{
  "head_dim": 32,
  "vocab_size": 8192,
  "positions": "rope",
  "init": "normal",
  "dataset": "wikipedia_en"
}
Each number is 50 + 12 x the weight over its row's rms, rounded and kept within 0 to 99. Layers, rows and columns count from 0. The size before them is the row's rms in percent of the matrix's.

# layer 4 MLP down (transposed), 1024x256, rms 0.056, rows 678-705, columns 0-127
089:43 70 64 67 60 34 48 43 68 63 49 48 55 54 56 59 68 34 59 55 65 50 70 42 33 34 61 43 51 26 54 28 62 35 68 53 48 52 78 69 60 41 66 23 55 58 40 56 58 73 38 56 38 48 63 15 48 57 63 32 59 33 57 48 42 45 60 50 49 38 60 60 48 40 47 46 52 33 47 42 40 35 48 58 48 73 46 48 58 69 45 48 32 54 47 48 50 66 54 61 49 45 60 53 61 49 45 58 49 42 33 29 65 66 77 47 41 46 47 38 23 33 58 41 35 47 44 55
096:48 26 71 51 49 47 63 36 35 60 55 41 47 43 41 80 59 43 39 57 46 39 46 50 60 57 75 38 53 37 61 53 54 43 58 68 53 59 54 39 63 47 59 56 59 42 61 53 55 86 33 59 47 35 52 15 53 54 65 67 34 63 72 55 59 72 51 37 54 44 66 55 50 67 42 34 27 48 64 48 55 30 62 37 32 46 55 51 34 44 61 41 46 62 50 34 29 70 49 53 45 46 47 45 54 40 49 41 50 55 58 39 65 30 56 68 38 29 47 48 30 55 44 64 53 40 56 43
102:66 68 62 55 44 26 50 34 43 37 52 69 37 49 38 53 61 49 58 45 64 45 56 41 63 52 66 48 40 45 45 50 40 39 33 44 65 48 90 56 68 65 29 53 46 46 50 55 26 55 52 42 57 43 49 21 42 41 41 34 78 38 27 54 50 53 31 63 51 31 57 33 54 60 71 58 62 64 56 50 43 35 52 44 47 57 46 37 48 51 55 68 41 46 47 68 48 58 41 38 62 49 38 46 47 52 70 56 71 59 42 49 49 38 67 61 55 31 73 42 41 44 45 39 29 49 64 21
098:41 46 68 54 60 36 69 74 62 67 27 49 64 48 37 54 58 63 63 46 63 42 37 45 26 50 43 29 47 59 61 33 56 56 45 49 37 44 27 68 36 50 42 68 47 45 66 46 55 56 53 51 34 52 33 34 65 50 47 38 41 43 62 32 46 40 41 66 56 46 74 62 76 55 62 73 46 51 55 29 54 33 30 68 58 28 52 32 27 32 55 49 64 41 58 32 31 46 48 38 45 48 73 37 50 67 64 54 50 64 36 53 51 56 55 77 42 39 44 70 34 68 50 41 59 37 50 71
103:50 54 51 58 31 39 64 60 67 31 40 35 49 68 36 54 54 58 45 48 53 45 58 54 43 68 97 52 47 29 53 51 61 32 47 43 85 53 53 53 55 79 57 64 64 41 58 65 48 34 40 35 58 59 66 27 51 57 57 62 46 68 50 60 51 64 47 31 53 44 51 45 63 56 61 68 41 58 38 51 72 50 28 46 69 48 40 81 38 65 41 65 62 57 72 46 36 53 60 48 67 56 53 50 58 50 54 48 73 54 44 56 29 47 46 57 60 66 51 59 45 55 54 49 55 38 66 49
095:55 45 40 55 33 61 36 59 68 55 29 57 60 64 39 66 59 56 62 78 41 47 38 52 38 56 55 38 48 41 41 43 52 64 49 61 41 66 44 59 68 43 62 71 59 30 52 61 41 38 51 57 29 45 54 53 54 68 50 60 61 67 40 29 53 54 54 49 29 68 47 61 59 72 67 52 37 48 50 50 64 45 70 44 35 87 58 48 50 54 24 48 35 50 48 45 69 43 32 49 46 47 31 49 49 62 54 33 70 51 53 63 50 40 44 51 45 26 56 67 69 45 45 44 35 52 74 40
110:49 57 45 52 48 47 67 50 59 48 53 54 35 60 73 54 71 44 45 58 54 43 43 81 47 58 75 21 70 60 64 43 56 52 52 27 48 66 20 32 52 54 51 30 65 32 56 57 30 38 46 32 47 51 55 46 50 45 34 61 64 37 63 35 38 46 33 52 44 68 57 49 49 45 55 41 59 41 41 47 74 32 77 43 32 27 64 51 67 53 57 22 55 41 48 26 61 42 47 62 60 43 49 37 41 38 44 48 27 35 61 55 63 50 52 58 40 62 42 64 29 60 54 32 35 51 47 44
116:44 71 60 31 63 71 50 64 55 75 50 44 19 62 40 39 35 48 56 55 57 69 67 62 63 35 49 40 49 61 42 47 64 36 63 44 55 65 76 41 48 62 41 69 61 54 64 42 35 70 65 36 48 42 44 31 48 56 68 64 53 44 44 12 44 48 39 40 66 43 51 54 64 28 49 38 39 45 45 66 25 34 48 52 42 51 50 59 47 46 54 48 42 57 44 62 39 51 65 64 36 46 23 48 58 33 45 32 32 57 64 44 47 51 38 52 57 58 43 49 61 56 54 43 53 36 31 46
091:60 68 50 39 57 62 58 72 54 56 37 56 41 49 49 33 54 48 77 45 52 58 27 47 33 57 54 61 62 36 63 58 42 43 26 62 50 45 63 42 49 42 52 39 47 59 54 44 49 45 49 39 53 60 45 36 60 65 73 49 40 48 68 48 48 50 39 49 52 15 46 66 55 50 25 57 25 48 51 63 49 38 62 41 44 32 45 40 57 50 61 40 52 66 58 39 16 49 59 73 67 44 43 42 55 43 55 51 25 54 68 43 49 68 48 49 51 32 50 40 45 37 51 41 39 42 38 49
092:54 54 55 43 50 45 51 43 36 45 50 52 70 46 49 45 60 37 46 69 38 55 52 38 51 39 91 57 37 46 49 53 48 72 64 59 46 58 31 67 24 50 55 55 33 54 42 57 37 53 46 43 59 50 64 08 45 51 41 50 35 77 64 99 56 53 50 40 61 59 55 49 57 54 61 40 62 56 47 48 56 58 49 39 53 28 28 58 38 31 49 64 39 57 64 52 40 33 54 42 64 36 52 41 59 61 59 33 40 32 37 39 60 42 49 31 56 66 37 61 40 56 63 45 51 72 64 43
107:31 67 53 37 59 57 40 29 45 67 62 59 57 50 38 30 54 34 37 72 50 41 65 46 56 55 28 31 49 56 42 57 67 46 39 48 59 73 40 58 40 52 53 54 50 47 45 53 47 45 31 40 46 60 60 38 43 50 60 55 56 48 28 73 45 38 53 55 51 51 42 25 52 42 29 43 74 30 49 68 40 56 26 40 44 46 57 59 37 45 37 65 74 63 11 41 59 55 41 59 38 89 39 56 72 48 64 62 58 49 54 46 38 45 36 59 55 62 49 36 45 33 56 41 61 64 64 53
091:60 62 45 55 57 50 55 56 35 42 45 54 73 61 62 76 44 46 30 60 41 48 50 77 38 61 37 39 51 58 61 49 56 67 44 67 56 51 43 72 61 60 44 45 44 49 47 63 59 54 47 43 37 46 30 44 59 49 54 30 74 59 66 34 48 56 53 63 59 80 63 52 44 55 60 56 48 43 37 39 63 42 34 42 50 30 40 53 32 43 57 37 30 44 72 65 51 44 27 63 59 28 48 50 56 53 19 59 41 39 52 48 23 74 73 62 47 65 43 56 71 58 34 60 25 47 53 47
089:44 69 67 37 56 32 56 68 34 38 27 53 66 37 33 45 60 57 51 66 35 59 35 33 47 23 46 66 71 66 41 50 44 45 43 63 58 71 59 46 40 37 60 79 51 54 73 58 48 43 58 37 39 47 64 31 52 66 63 57 55 62 56 69 62 71 41 44 40 30 34 56 66 61 29 38 54 30 54 65 59 31 40 39 51 35 63 54 52 46 55 60 54 69 40 48 56 56 66 43 59 36 49 31 26 54 63 61 38 27 55 53 64 57 55 59 49 56 52 42 51 56 50 38 52 26 47 60
097:38 60 72 78 63 38 35 76 51 41 39 46 45 50 48 52 54 37 55 50 58 66 27 48 83 44 53 43 52 39 34 71 44 56 61 30 42 57 45 50 59 49 34 33 60 52 46 44 48 48 58 64 65 46 77 40 41 51 62 53 53 66 50 68 59 48 37 24 54 46 63 58 50 50 37 54 52 58 52 60 53 52 43 44 59 38 59 37 20 49 34 40 43 52 34 51 40 39 52 48 32 71 44 53 60 57 52 41 53 34 32 52 65 76 67 59 53 47 41 70 32 66 36 51 57 63 70 60
100:19 53 39 44 48 67 65 63 56 65 62 75 29 25 47 48 38 57 57 48 39 46 59 53 52 56 58 46 59 31 47 43 61 39 55 47 57 68 48 64 45 24 48 59 25 52 54 70 57 48 80 52 39 35 33 48 60 39 53 55 54 53 54 49 61 53 57 43 58 32 54 55 38 36 60 42 44 61 61 49 58 69 36 44 42 48 55 34 51 65 32 60 48 49 56 66 59 70 61 32 40 56 57 26 66 40 53 47 67 60 41 54 49 38 68 40 46 58 49 47 52 54 49 80 82 58 46 42
106:62 36 71 44 54 39 74 49 45 35 42 21 45 58 67 35 34 53 52 42 40 62 66 30 51 36 46 49 67 64 31 49 54 27 49 44 63 39 55 58 30 61 44 59 37 60 44 59 44 39 43 41 62 46 49 61 44 48 49 39 51 50 49 41 44 45 49 40 81 39 29 62 44 43 65 32 71 39 40 58 35 43 42 64 47 69 64 54 60 57 59 47 57 54 59 45 44 28 51 64 58 63 53 48 59 44 67 58 66 45 56 44 46 53 36 55 59 39 43 51 28 55 42 48 39 60 70 45
097:75 31 56 25 49 52 48 33 39 46 68 49 50 48 55 59 51 79 33 57 46 72 37 37 45 29 28 38 29 31 41 41 59 43 49 39 52 58 61 54 54 58 50 51 48 31 49 59 31 66 41 36 67 57 49 45 45 37 52 60 49 42 27 41 51 54 47 43 27 45 37 49 42 47 50 50 73 38 56 38 43 60 58 44 49 52 50 43 48 52 49 47 60 31 65 63 51 41 58 26 52 28 50 63 38 21 73 42 55 58 35 42 47 68 71 51 49 56 52 38 45 52 43 64 57 48 73 50
086:45 51 48 35 46 23 58 44 57 53 53 41 48 39 72 53 59 60 45 36 67 48 61 51 44 39 63 25 54 41 33 38 34 65 34 64 58 49 69 58 69 56 42 49 30 37 53 61 50 43 31 56 61 40 23 48 60 23 48 57 62 46 72 53 35 54 64 41 49 40 43 37 48 42 46 58 52 41 48 39 45 63 66 47 52 38 30 58 62 63 47 46 62 36 52 63 52 40 52 50 35 49 66 63 55 57 38 54 50 85 46 75 57 73 57 45 44 53 48 42 44 50 37 66 74 64 49 43
092:62 73 72 63 50 43 52 53 51 52 39 36 41 41 69 49 60 48 49 67 38 69 68 63 54 49 64 41 48 58 53 83 42 39 36 49 48 45 41 50 43 46 47 72 67 46 48 44 42 58 55 15 65 56 63 48 47 24 48 37 35 41 80 77 41 45 43 63 55 64 67 36 39 50 29 56 64 53 60 50 63 31 72 53 42 64 30 48 56 55 67 50 49 63 42 56 33 50 34 65 63 29 45 39 40 39 46 40 54 51 61 61 67 52 48 54 49 41 28 41 59 59 35 51 41 50 37 38
099:53 54 43 61 62 62 68 30 31 49 56 67 46 67 50 61 70 47 58 43 50 62 45 52 69 76 59 40 61 50 48 52 73 87 55 50 59 61 54 56 44 09 80 51 50 67 58 68 59 69 58 59 46 61 60 44 25 64 53 53 28 41 42 52 46 48 77 72 31 87 59 49 44 67 63 31 51 38 48 50 60 79 29 59 44 57 55 33 59 45 49 47 49 66 46 41 51 25 50 51 41 43 50 45 28 16 52 46 51 60 58 41 54 52 52 51 37 53 68 75 30 51 65 46 55 40 59 24
088:31 50 54 51 48 39 46 39 39 28 54 70 38 63 57 54 49 27 54 49 73 51 53 51 75 54 48 40 53 55 29 51 64 39 54 44 39 59 51 47 50 28 25 47 46 36 47 49 50 27 75 50 48 60 62 37 24 28 55 65 57 60 45 43 36 38 43 40 35 59 50 52 53 64 74 54 41 38 48 52 70 70 38 57 47 76 47 40 45 43 50 54 53 82 35 41 49 48 31 48 35 62 47 48 43 29 43 54 36 65 41 36 56 62 49 55 52 44 63 54 56 62 66 75 82 67 49 41
100:44 81 44 49 41 62 52 31 75 52 22 30 61 49 33 50 56 65 48 57 42 53 51 53 50 65 40 64 42 57 55 56 60 31 67 39 63 35 29 49 46 60 53 54 54 55 56 37 39 55 56 63 67 42 49 43 45 30 64 38 37 43 59 66 43 33 22 62 58 85 32 62 45 65 39 39 47 43 82 29 63 54 47 61 57 52 56 86 47 64 41 25 52 55 43 52 49 48 32 59 64 55 56 54 38 37 36 29 55 44 33 53 64 44 67 40 52 44 44 65 37 55 40 61 53 56 58 45
093:45 81 64 62 51 37 53 43 52 37 64 49 39 50 45 53 60 58 62 41 30 56 39 44 63 50 48 59 61 29 41 43 57 28 33 76 51 34 64 44 49 39 42 50 54 32 54 40 78 44 38 49 40 26 44 73 68 30 57 51 43 47 47 49 43 30 68 62 44 32 39 51 41 52 60 35 66 74 62 42 64 58 50 62 40 45 39 40 45 53 44 83 44 71 57 46 47 44 53 54 34 54 46 61 41 53 50 70 49 31 71 44 62 62 58 43 58 65 40 38 42 62 49 73 53 59 43 33
105:54 48 53 59 59 39 61 69 45 61 26 55 43 35 35 30 60 59 28 32 53 35 52 56 35 48 44 48 54 46 45 53 49 46 55 74 51 54 30 48 29 50 64 46 58 44 47 49 78 62 52 46 42 76 45 51 36 22 67 56 80 45 28 30 15 42 56 63 54 49 49 55 57 29 31 56 23 59 50 29 52 53 45 57 58 61 50 64 43 49 47 56 52 55 56 40 44 56 41 43 43 53 47 73 27 50 59 48 41 54 57 47 49 55 63 57 43 41 52 43 41 54 46 48 58 42 51 57
107:58 50 37 35 72 53 68 40 53 49 57 27 64 48 34 39 79 49 63 53 23 48 69 41 43 36 63 55 53 41 41 72 54 58 21 55 34 51 53 29 78 56 62 50 26 54 50 41 54 37 46 56 80 49 54 52 71 55 50 37 51 60 39 56 45 41 59 48 24 63 42 38 57 68 54 55 53 42 39 75 41 60 33 40 47 36 38 34 38 50 60 52 39 42 35 43 79 65 69 61 60 36 66 67 36 42 53 59 44 70 72 42 57 39 63 51 50 64 45 62 45 49 64 55 39 55 53 40
111:63 52 77 47 55 44 27 64 61 26 46 42 72 58 37 50 55 58 58 41 41 40 15 64 62 30 49 44 68 53 63 53 49 53 57 49 73 54 69 40 55 43 47 56 53 38 55 39 53 50 65 53 47 32 37 12 34 60 55 57 62 61 56 73 69 54 49 51 49 47 54 32 62 46 28 52 40 40 47 46 48 43 46 53 72 54 24 73 47 51 67 35 45 43 53 25 56 48 53 45 55 32 72 28 47 52 44 44 42 52 27 66 38 37 57 49 64 45 77 52 62 40 56 72 73 42 36 29
097:48 47 58 46 56 55 42 52 31 36 49 50 35 30 73 47 42 52 36 41 59 49 32 46 34 53 45 24 50 43 41 35 63 52 56 51 12 37 49 55 39 61 63 61 39 35 68 66 52 71 58 47 19 50 53 51 47 58 42 41 57 28 92 55 48 54 64 46 55 48 36 53 48 45 26 58 46 46 43 48 53 38 58 44 66 52 41 49 63 62 69 64 59 49 41 41 66 51 58 75 49 37 39 62 74 50 39 70 38 56 44 52 66 61 65 41 37 52 57 43 65 50 52 51 50 33 50 40
112:52 45 44 62 46 51 51 58 58 67 30 70 60 40 39 53 44 40 42 58 59 66 49 47 55 35 47 65 48 60 24 40 58 37 52 67 41 37 37 44 35 34 46 51 41 64 52 55 44 41 55 60 33 49 62 38 40 55 76 40 33 49 53 59 42 48 48 64 31 54 52 37 61 68 56 33 40 47 53 77 75 49 58 56 46 59 42 54 58 64 51 41 56 57 63 47 55 43 61 69 50 64 60 37 40 49 52 47 35 57 43 41 55 45 85 41 38 63 56 25 48 61 50 53 49 46 40 49
# layer 4 MLP up, 1024x256, rms 0.0623, rows 679-705, columns 0-127
093:39 47 56 53 58 39 57 44 53 63 61 05 50 47 47 37 34 50 53 50 26 77 51 67 24 60 41 62 48 51 61 47 47 58 50 39 66 41 35 35 37 39 80 56 56 34 44 53 36 43 46 32 62 56 52 57 28 52 66 58 48 38 48 41 61 53 59 65 57 54 44 28 59 52 42 34 55 82 47 52 62 59 41 24 61 50 63 46 49 60 61 52 57 47 51 65 50 50 49 52 59 49 65 51 47 43 60 59 55 80 39 47 19 37 36 52 71 48 40 54 43 47 49 47 78 52 50 67
097:53 46 45 30 41 41 48 71 64 45 32 57 64 48 33 37 40 54 38 34 63 40 45 40 53 68 41 40 58 45 71 38 41 67 58 44 64 61 53 54 62 38 50 39 42 52 54 82 67 44 51 63 67 38 62 51 54 42 19 66 44 29 33 59 65 39 43 45 43 73 36 55 48 27 64 58 72 56 43 61 51 34 60 54 40 64 40 53 39 37 73 45 73 53 51 55 39 27 45 49 53 37 65 34 70 61 63 56 60 50 45 54 60 64 50 58 55 36 52 63 50 56 64 50 71 72 62 46
092:40 53 39 56 58 36 43 60 62 64 58 38 58 46 51 38 59 40 32 48 36 50 46 47 57 56 40 62 53 57 51 49 29 56 58 22 52 31 41 41 51 56 51 69 25 39 59 56 52 40 28 51 64 37 62 52 48 38 48 66 44 26 51 41 60 50 60 18 51 55 39 24 62 54 47 58 70 67 37 44 49 35 50 52 58 46 57 54 62 63 43 37 53 53 45 51 35 32 26 37 74 46 28 54 55 62 53 46 66 55 51 63 38 32 62 68 61 05 48 64 53 52 63 31 65 48 57 42
104:55 44 47 49 49 34 40 55 56 45 69 59 52 70 52 47 44 65 49 51 59 55 41 46 48 68 34 55 32 62 44 49 56 60 49 51 59 43 41 51 54 51 40 47 62 40 48 99 58 50 60 55 50 27 54 55 51 48 41 47 47 44 51 86 51 56 29 64 39 67 29 30 55 63 36 53 69 25 35 33 63 46 21 40 54 60 51 52 44 48 50 43 67 56 54 64 76 20 48 38 46 52 57 34 58 63 65 53 63 38 51 36 56 49 37 54 53 32 31 45 62 58 47 68 44 44 45 49
101:50 38 27 63 59 43 47 61 38 60 74 71 71 39 49 33 60 41 45 44 52 63 55 50 46 73 41 44 36 54 58 22 47 53 54 37 44 52 52 38 40 68 49 70 32 64 61 62 42 64 54 54 45 59 40 51 64 44 57 45 72 24 42 49 49 45 62 38 27 60 46 50 57 43 38 36 34 34 50 45 70 41 60 54 58 65 47 35 71 46 62 50 69 56 50 69 48 55 50 13 49 34 50 39 46 44 53 54 72 47 53 71 48 64 56 52 48 78 54 58 55 67 69 37 61 43 35 70
100:40 40 59 58 49 53 60 54 55 34 68 50 59 55 32 42 42 50 36 57 28 57 49 43 48 76 42 62 56 51 50 58 45 75 49 51 42 41 45 35 42 39 52 53 45 40 55 33 55 24 44 72 33 57 38 54 63 35 54 69 34 46 51 49 75 51 30 51 63 75 46 55 40 45 56 77 59 69 53 51 53 29 64 74 61 54 57 64 52 54 62 44 61 38 56 34 57 49 71 36 57 65 59 36 32 69 53 59 34 88 47 45 66 45 31 65 21 29 74 39 50 35 56 54 64 69 61 58
111:38 52 38 51 37 49 43 54 48 58 60 66 47 62 57 42 40 40 41 48 68 64 58 50 47 69 41 66 86 55 47 51 54 61 49 66 30 59 45 36 51 31 51 40 40 60 72 58 54 39 40 59 58 62 61 59 44 59 38 44 50 41 55 47 71 19 55 42 38 63 44 58 68 68 49 53 67 35 43 50 31 45 51 47 39 48 42 67 42 44 70 50 66 63 74 55 58 60 32 47 34 26 54 53 39 41 41 50 50 58 48 52 69 55 53 30 44 46 64 60 51 62 74 74 45 61 39 50
096:68 50 43 46 63 69 27 44 61 49 53 45 38 73 53 46 47 48 42 32 27 55 42 39 49 53 41 54 29 50 57 63 34 63 56 47 29 57 54 45 56 34 79 74 46 65 52 43 67 56 49 47 39 27 47 54 48 55 56 69 63 34 43 49 48 41 42 52 54 59 37 52 59 50 30 54 69 59 40 38 48 42 72 30 64 64 50 57 62 51 50 53 60 57 73 56 43 50 46 42 49 60 35 65 76 55 64 55 58 52 23 53 49 32 60 62 42 61 37 51 80 49 57 46 57 67 63 35
079:69 39 45 63 34 56 56 58 59 29 67 49 28 47 46 47 35 50 43 59 39 59 38 58 44 53 59 33 54 56 75 46 48 45 71 50 55 53 58 45 34 48 43 47 36 49 47 63 70 38 57 61 33 50 64 59 66 53 36 58 39 32 31 58 58 52 67 59 52 58 40 55 42 66 70 67 53 33 49 61 49 34 55 58 42 46 24 70 65 49 54 41 45 33 50 52 53 52 23 62 61 35 34 54 67 58 53 52 77 48 60 49 59 56 68 54 72 50 55 26 64 79 41 75 61 52 28 58
111:49 43 56 56 36 67 48 54 58 47 43 53 38 48 47 35 42 43 34 55 74 36 50 36 53 44 45 69 37 56 61 56 46 46 60 47 34 52 47 50 53 50 24 42 39 67 70 59 48 34 53 60 63 51 32 61 39 61 61 59 57 62 50 46 42 37 51 40 35 67 47 51 62 50 39 57 55 39 41 45 40 29 41 88 64 55 47 59 56 51 48 59 55 41 63 37 70 49 40 34 48 50 67 53 57 37 63 64 45 48 45 24 48 54 64 22 67 60 53 49 53 62 47 49 36 48 57 46
095:49 58 51 48 58 58 48 54 50 60 56 42 46 48 46 39 40 44 41 36 37 60 38 53 55 62 43 60 43 38 38 52 54 64 59 45 30 55 40 36 39 47 64 43 56 54 54 56 63 29 63 63 67 61 36 54 42 31 34 68 33 47 37 58 51 61 41 75 69 63 44 27 57 59 46 49 37 42 53 52 59 65 61 54 55 46 54 63 48 66 75 45 64 35 56 46 47 29 68 67 51 51 49 75 48 51 26 39 57 28 39 30 54 43 48 58 58 31 65 66 54 41 78 51 46 57 72 47
097:41 53 38 76 43 49 55 37 55 60 41 57 62 58 38 39 45 43 51 33 53 63 49 82 60 58 36 69 48 69 67 59 71 48 62 32 37 46 41 39 46 25 60 25 59 54 66 46 47 40 36 66 66 47 50 61 60 47 51 46 45 27 39 50 57 42 56 54 71 50 53 76 54 74 26 48 59 60 48 45 41 63 49 43 56 62 58 48 42 38 53 62 61 34 39 53 32 30 52 49 54 56 47 51 46 59 49 62 48 29 43 63 47 51 57 58 63 72 76 49 68 51 62 30 52 60 48 55
095:68 45 39 63 42 45 43 59 56 26 48 51 36 59 42 38 39 40 44 69 62 51 42 33 70 63 26 53 61 47 63 43 44 32 56 60 33 40 44 43 38 64 38 46 65 43 68 56 54 54 43 66 61 55 44 48 57 35 53 43 40 52 58 53 51 39 51 53 38 51 61 48 61 57 39 61 63 46 44 56 61 37 56 69 46 64 63 60 55 43 48 49 56 46 47 42 47 59 65 66 74 63 43 33 76 27 48 63 66 30 60 53 45 44 46 32 48 54 34 50 44 46 40 25 49 42 59 57
100:43 29 48 40 47 62 71 58 61 54 39 52 70 44 31 37 51 64 43 49 84 38 55 57 71 35 42 59 62 61 20 48 50 57 45 23 44 51 44 47 47 32 44 33 46 43 50 58 34 34 50 61 62 59 40 63 63 80 48 41 45 42 42 60 55 53 38 63 39 57 47 33 45 52 43 62 64 65 42 40 52 49 37 47 53 27 37 54 73 56 47 43 49 57 59 50 54 31 47 62 45 51 44 65 63 58 42 50 57 73 59 82 55 55 57 54 38 56 41 50 46 62 30 58 36 47 28 62
105:55 52 49 44 54 60 52 76 54 52 62 54 58 53 56 47 32 51 43 43 54 48 48 48 44 55 49 55 57 70 65 86 31 46 89 46 23 42 45 41 36 51 37 51 18 90 57 50 51 39 65 60 48 66 38 55 37 43 68 59 47 56 23 53 50 51 61 40 52 50 55 62 39 47 31 62 48 34 45 67 55 59 66 54 55 47 41 48 56 58 35 31 45 40 60 47 38 39 35 61 61 40 52 65 59 42 65 50 50 37 63 47 47 46 77 23 45 50 38 58 74 44 58 35 35 54 61 60
097:56 38 44 68 51 74 58 48 60 44 42 66 43 54 61 47 43 59 44 26 52 34 56 44 53 50 43 59 50 39 46 50 38 52 48 41 56 39 44 61 29 55 56 59 55 62 46 33 31 16 55 52 54 57 55 49 41 67 43 68 35 47 64 57 66 55 60 59 42 49 54 48 52 59 37 57 28 69 35 61 42 42 44 52 55 56 62 79 48 46 47 54 50 54 55 66 30 56 59 58 57 41 56 37 58 37 54 39 40 52 55 38 38 40 47 41 56 41 55 53 53 38 64 36 69 59 65 49
093:57 42 47 58 45 41 41 51 44 32 48 35 56 61 44 39 45 45 49 42 65 55 35 55 55 49 37 35 46 53 44 51 56 42 66 48 39 60 51 54 43 55 48 65 45 44 55 53 43 47 58 65 52 54 63 57 54 61 60 31 40 47 38 58 53 41 39 43 64 59 39 41 83 29 40 43 51 29 37 37 56 42 61 60 53 46 51 50 60 44 33 54 63 80 28 35 27 71 51 40 59 52 21 59 39 20 15 80 51 20 67 47 52 47 59 40 67 75 71 54 54 57 62 45 49 56 78 41
097:59 47 37 62 55 46 28 51 60 29 57 62 77 57 30 43 38 48 40 40 53 38 26 36 55 58 36 41 56 46 43 48 57 47 54 46 77 43 46 61 46 40 24 22 38 61 45 50 48 37 70 64 49 56 35 50 72 70 44 49 56 40 48 42 58 37 62 73 73 54 33 53 37 48 42 52 49 31 44 51 30 60 43 49 40 69 40 67 68 49 71 45 28 43 51 46 49 58 55 73 57 49 70 66 39 50 67 55 57 47 49 38 59 36 45 39 43 60 81 59 53 37 40 59 39 59 59 63
104:62 50 44 72 34 42 47 34 49 47 56 82 68 50 73 36 55 53 38 42 59 50 55 61 50 37 44 47 28 35 59 71 60 46 51 51 47 44 40 41 40 45 29 44 36 55 50 72 71 51 66 41 46 54 47 49 39 36 48 41 44 56 43 33 41 49 33 60 51 58 40 68 58 42 41 49 74 24 40 68 54 56 52 59 56 70 37 37 55 47 51 51 48 40 61 43 62 61 35 46 60 51 45 44 70 52 42 41 50 35 38 47 46 53 33 64 55 70 35 48 65 56 43 29 38 44 47 45
092:54 57 46 43 62 72 32 42 57 56 44 52 67 48 57 37 36 24 46 38 52 44 25 49 37 64 46 59 50 66 58 48 39 60 70 17 47 35 33 47 42 39 63 44 38 62 54 50 41 48 31 43 48 46 56 53 52 54 34 82 52 21 63 38 50 48 39 38 43 41 47 60 66 43 36 48 62 50 61 51 61 52 71 61 65 79 59 72 39 39 70 42 62 44 57 44 34 58 27 47 53 45 50 54 71 52 44 49 50 62 49 51 53 57 42 35 41 50 47 53 53 42 49 48 55 64 20 51
107:58 39 37 53 62 18 33 55 53 59 31 75 74 36 40 41 46 86 43 46 38 64 55 51 55 42 31 54 55 50 44 52 30 67 58 52 61 72 54 55 54 37 63 47 44 54 64 46 61 52 80 45 48 72 61 55 55 65 48 42 34 28 42 47 60 51 57 40 54 44 54 43 59 62 49 45 50 26 34 40 58 45 30 55 54 58 45 45 75 51 34 40 44 68 39 49 57 39 65 48 56 39 54 47 53 26 52 52 61 36 56 34 23 66 35 32 37 53 58 34 53 35 58 44 62 57 57 34
098:57 51 40 55 45 68 60 21 64 59 47 56 78 40 52 41 41 37 55 31 62 45 34 49 55 70 38 60 50 44 64 33 24 66 51 50 32 49 56 50 34 59 54 57 50 64 43 86 47 42 43 52 45 50 53 50 61 49 47 42 55 31 46 53 47 79 40 55 34 51 53 49 45 45 22 54 40 33 47 73 47 33 62 30 70 54 59 55 53 55 45 32 40 70 48 65 46 58 63 36 54 58 43 58 43 31 48 46 60 38 55 33 51 65 68 51 40 33 61 27 55 35 48 45 59 36 64 62
099:56 61 37 57 56 64 55 43 56 68 66 56 71 60 74 39 42 29 46 36 59 57 56 52 30 60 41 58 61 48 59 47 32 67 50 54 71 53 58 39 37 41 68 66 47 50 50 24 46 69 43 34 53 52 52 64 30 49 44 56 52 40 55 52 71 42 47 49 51 59 42 49 54 43 53 64 50 46 48 43 51 53 33 38 50 49 63 50 21 54 31 52 51 39 62 65 37 71 58 28 59 73 75 65 59 41 57 45 54 63 55 34 56 45 43 43 41 67 58 64 55 53 49 46 42 61 49 67
109:69 45 28 63 54 50 45 43 63 51 65 49 48 39 49 37 48 43 42 45 56 63 44 49 49 62 41 70 35 64 68 50 70 53 49 29 44 59 54 29 43 71 76 68 50 35 42 76 48 40 66 52 45 51 33 52 65 33 34 16 63 38 31 50 48 52 36 77 07 57 48 53 50 56 50 53 55 41 42 41 19 37 55 75 54 65 56 63 45 51 83 59 74 43 57 41 57 57 16 44 47 39 47 51 43 55 59 44 66 61 60 35 28 39 27 56 21 67 55 26 46 51 28 52 54 72 73 65
108:43 55 35 40 46 47 36 56 47 47 65 52 57 46 63 42 38 49 42 27 45 63 61 20 46 64 41 43 65 46 51 27 68 45 67 31 52 68 52 51 51 28 46 41 34 51 37 53 72 65 46 61 60 77 48 59 65 49 28 49 32 44 40 51 55 48 60 52 50 51 46 51 54 50 38 58 45 46 37 37 43 45 40 44 45 72 51 52 45 41 59 65 59 46 43 44 59 53 38 70 41 64 52 40 70 40 39 36 60 49 64 35 56 51 26 55 41 57 59 51 50 36 39 37 54 49 43 50
097:67 45 36 57 31 44 58 54 57 62 53 77 49 31 41 37 60 68 37 47 60 56 48 38 67 41 44 37 42 50 48 55 39 45 49 43 58 51 51 40 53 57 64 17 43 62 53 76 45 39 40 51 30 64 51 65 71 55 49 41 46 56 59 55 55 46 53 45 55 50 51 57 79 33 50 65 82 53 46 43 31 48 29 51 53 45 44 45 59 71 60 65 56 43 56 10 59 41 44 33 46 41 62 51 64 53 59 49 55 54 43 57 40 35 32 51 66 59 44 62 50 54 60 51 51 48 69 49
110:50 40 38 59 48 40 60 69 61 54 74 52 47 27 81 46 37 48 64 26 37 51 48 52 52 55 46 38 40 31 81 61 50 50 70 36 40 28 33 55 26 31 67 41 56 40 51 44 44 32 50 62 47 60 73 51 21 42 51 67 39 82 43 43 53 53 62 60 57 57 48 52 62 65 56 52 48 35 44 70 31 47 53 47 46 57 38 66 61 52 45 37 49 63 45 56 22 45 37 66 62 46 61 41 37 51 46 30 39 33 47 50 37 30 40 57 47 66 47 50 57 55 49 33 58 50 30 59